Weights of a small transformer language model.
Size: 8 layers, MLP 1024 SwiGLU, vocabulary 8192.
Each number is 128 + 24 x the weight over its row's rms, rounded and kept within 0 to 255. Layers, rows and columns count from 0. Numbers have three digits each. The size before them is the row's rms in percent of the matrix's.

# up: layer 5 MLP up, 1024x512, rms 0.0441, rows 1004-1023, columns 32-63
# down: layer 5 MLP down (transposed), 1024x512, rms 0.0406, rows 1004-1023, columns 32-63
# gate: layer 5 MLP gate, 1024x512, rms 0.0445, rows 1005-1023, columns 32-63
up1004 109:107148153156132132113143139141150118130109098123132113128144111096155127104177149108095131170135
down1004 109:147140098123097124102127112129118116115103147130140112093126114108159136163148097124119126088117
gate1005 109:124134116167113112112151127148137083147127155135086134138098125189149146116139130142105100070132
up1005 096:131117135124088107111173124112153147132104081127148151126082152108108127096124134104159159119086
down1005 098:099120106143074120126151144146139150083086179096138168161133113154111115091151102102124124150160
gate1006 095:099136108144143114096101114137119127146139124141135114093157081131137144064170110150120156102147
up1006 099:146182152101131111123141112141124150127143157164109128158131092115160102125098090107139125107163
down1006 101:162135116143139179148067139119089125130163124107117130097135075127084145116125132119108075121139
gate1007 102:122142146095160111146094121154111132105139075128120188154160115135116121086103088151133069153147
up1007 101:113138132132089112099163126155099162158073104122125145134139145123170139130165134113126107132130
down1007 103:142176163125100126121109144129163103137124142130128105127127125146114136117114125115068176112107
gate1008 082:137145090103086158133113144140112142151140084117136108117153129113139121124141149155164144146109
up1008 092:162104126151137121082128184095173110137104129087109160144098090148093119084116085116119115134130
down1008 094:089111085135131111113127118133148107117079126116184120122126122095091066102109149134123096161160
gate1009 102:154154132127112162115140130091136131104127136142116106130084111117122133167146133166086113122102
up1009 102:137149172119124142133094145141097099087142095129133115116150144088147154121115119111124179141097
down1009 102:119113146113089116116138145101101139103136126113157189149153121145104122107156119116125146160111
gate1010 113:124172124110108125082151108132144132134101168140126085078176108131143073159148155149094149104174
up1010 108:092139140078073122127104201140115141124116099127139145096133093096141134124090144117160088110142
down1010 108:150095110140184133101172133150138160138146122119174106146137093152134159118132136151125114130126
gate1011 094:107140108153122141168148167150160116154131081123104150144150135110142148094098162109142086165156
up1011 099:139124090111154105141122110124135119123101150141097097132113126106110116129134113169056165093140
down1011 100:124116132161128128124137151142164182134155101107109154161114117146103149104136102118148138137117
gate1012 081:124092128110135093103146161080110160081060120090165110089095128152092145128112139087098082122163
up1012 083:137128120113149135123162117126168124165144158112130140118106113085140104113148098137150153102063
down1012 093:139139102143089105114154121109128161125125143078175154110123159130127144073107162124131121126145
gate1013 096:116134114132046148134132128086154176142090150141110127188100137105171146133145121094127110150115
up1013 097:142143137131116127124119147115091121126159091094126142139119158141127185120096180104140104125146
down1013 098:149142127138126161160117153153147125109123097131103135198149145115125093150137156082102112177085
gate1014 113:146159078152111100091152130109144109158100125146112132099125134116106137118132117115142108138146
up1014 104:153131126137077109140163129130127079085143122109100132117118126110110109141140146091125123150147
down1014 105:140072118139113099144103162172103116116126142102096155161168125125142148128098106145151112141135
gate1015 093:156070158133079125146088106106108162131105126158103144182125095119121135148149102136121140130172
up1015 099:143137097122144083175083143096106155085140144165127124108108177133110163150105133169111148188116
down1015 101:120159154134169179117135128124154091162125141143118134110143141099131188099126130165155158157144
gate1016 107:149154112130105171152115141083121137066133172086101177141122116142110089106115116100056169123133
up1016 106:134103118121141112094145167121169066169118102137118070120157138147145122176170139117071155166132
down1016 106:068111130165173146100152138155149145100106099122148103131122089118201137158120092132136139117141
gate1017 085:122146107146115119126141113151151130117091134148113185126075109115115145132151129174125089112146
up1017 087:111159154142135098115129138112111114172113120132159133146152110168106105149102086088178156061164
down1017 087:133115150130125154100106150103156092119099115118070139155133118070131140117109133154080124146102
gate1018 100:142115151139153142134107134117123133097174097089122145114142110150133141126124145158085124094141
up1018 100:094100132148128167076144093152099103100119155167134109140177109098123145147146124143118144133134
down1018 102:175158143121172155130112103098130142160105140113160103137104151135113153169106146133152103143109
gate1019 098:130151096109122132131152137087116136109127150124130111109155165132118126119127103090127154144144
up1019 101:129124151082160147174131133147137136126106120173114113108180169127094163128138131136159135130097
down1019 100:118128135129168106134096101137147109149103121122123114093088133107139120129132135147177115147127
gate1020 101:120113119126124102127138112101150144115159140106107117121139117125147121106092116130148120115140
up1020 104:126093134162151126134127115144132118130139095126137129124123125116144097100078128155144116088128
down1020 105:131141133188112179122114130117129167098140119102134169122138120126148099123105129151119166109134
gate1021 094:127165101131090109115138124125186111148114087140122131151082115103211102139155092136171090153103
up1021 094:132086154116110157150119127091145108105109098126155155155103135116109096088144145106136130115166
down1021 100:100111131167068139130123129104128116151115106145154147097120124121147125147115096122153142169113
gate1022 112:053100129118144162130132152108113131148115118144139121123147183144126123158149131114153141158153
up1022 102:126165087112121128154144149059132154117099125163121133133088106155131121119105145158121101125188
down1022 103:152080142103148133117132172166111108129130106124087109100173116110093093167130118146147129148118
gate1023 084:149113147094156089099124103131139133136136129089119153122056122143098119127143086098109105152130
up1023 094:147162127126104155148102128107140112148128123170132121150167161117186144123132123122124119163083
down1023 090:089115127096127114118138159117135151131114190124131149096154182102136113125146113175156079166124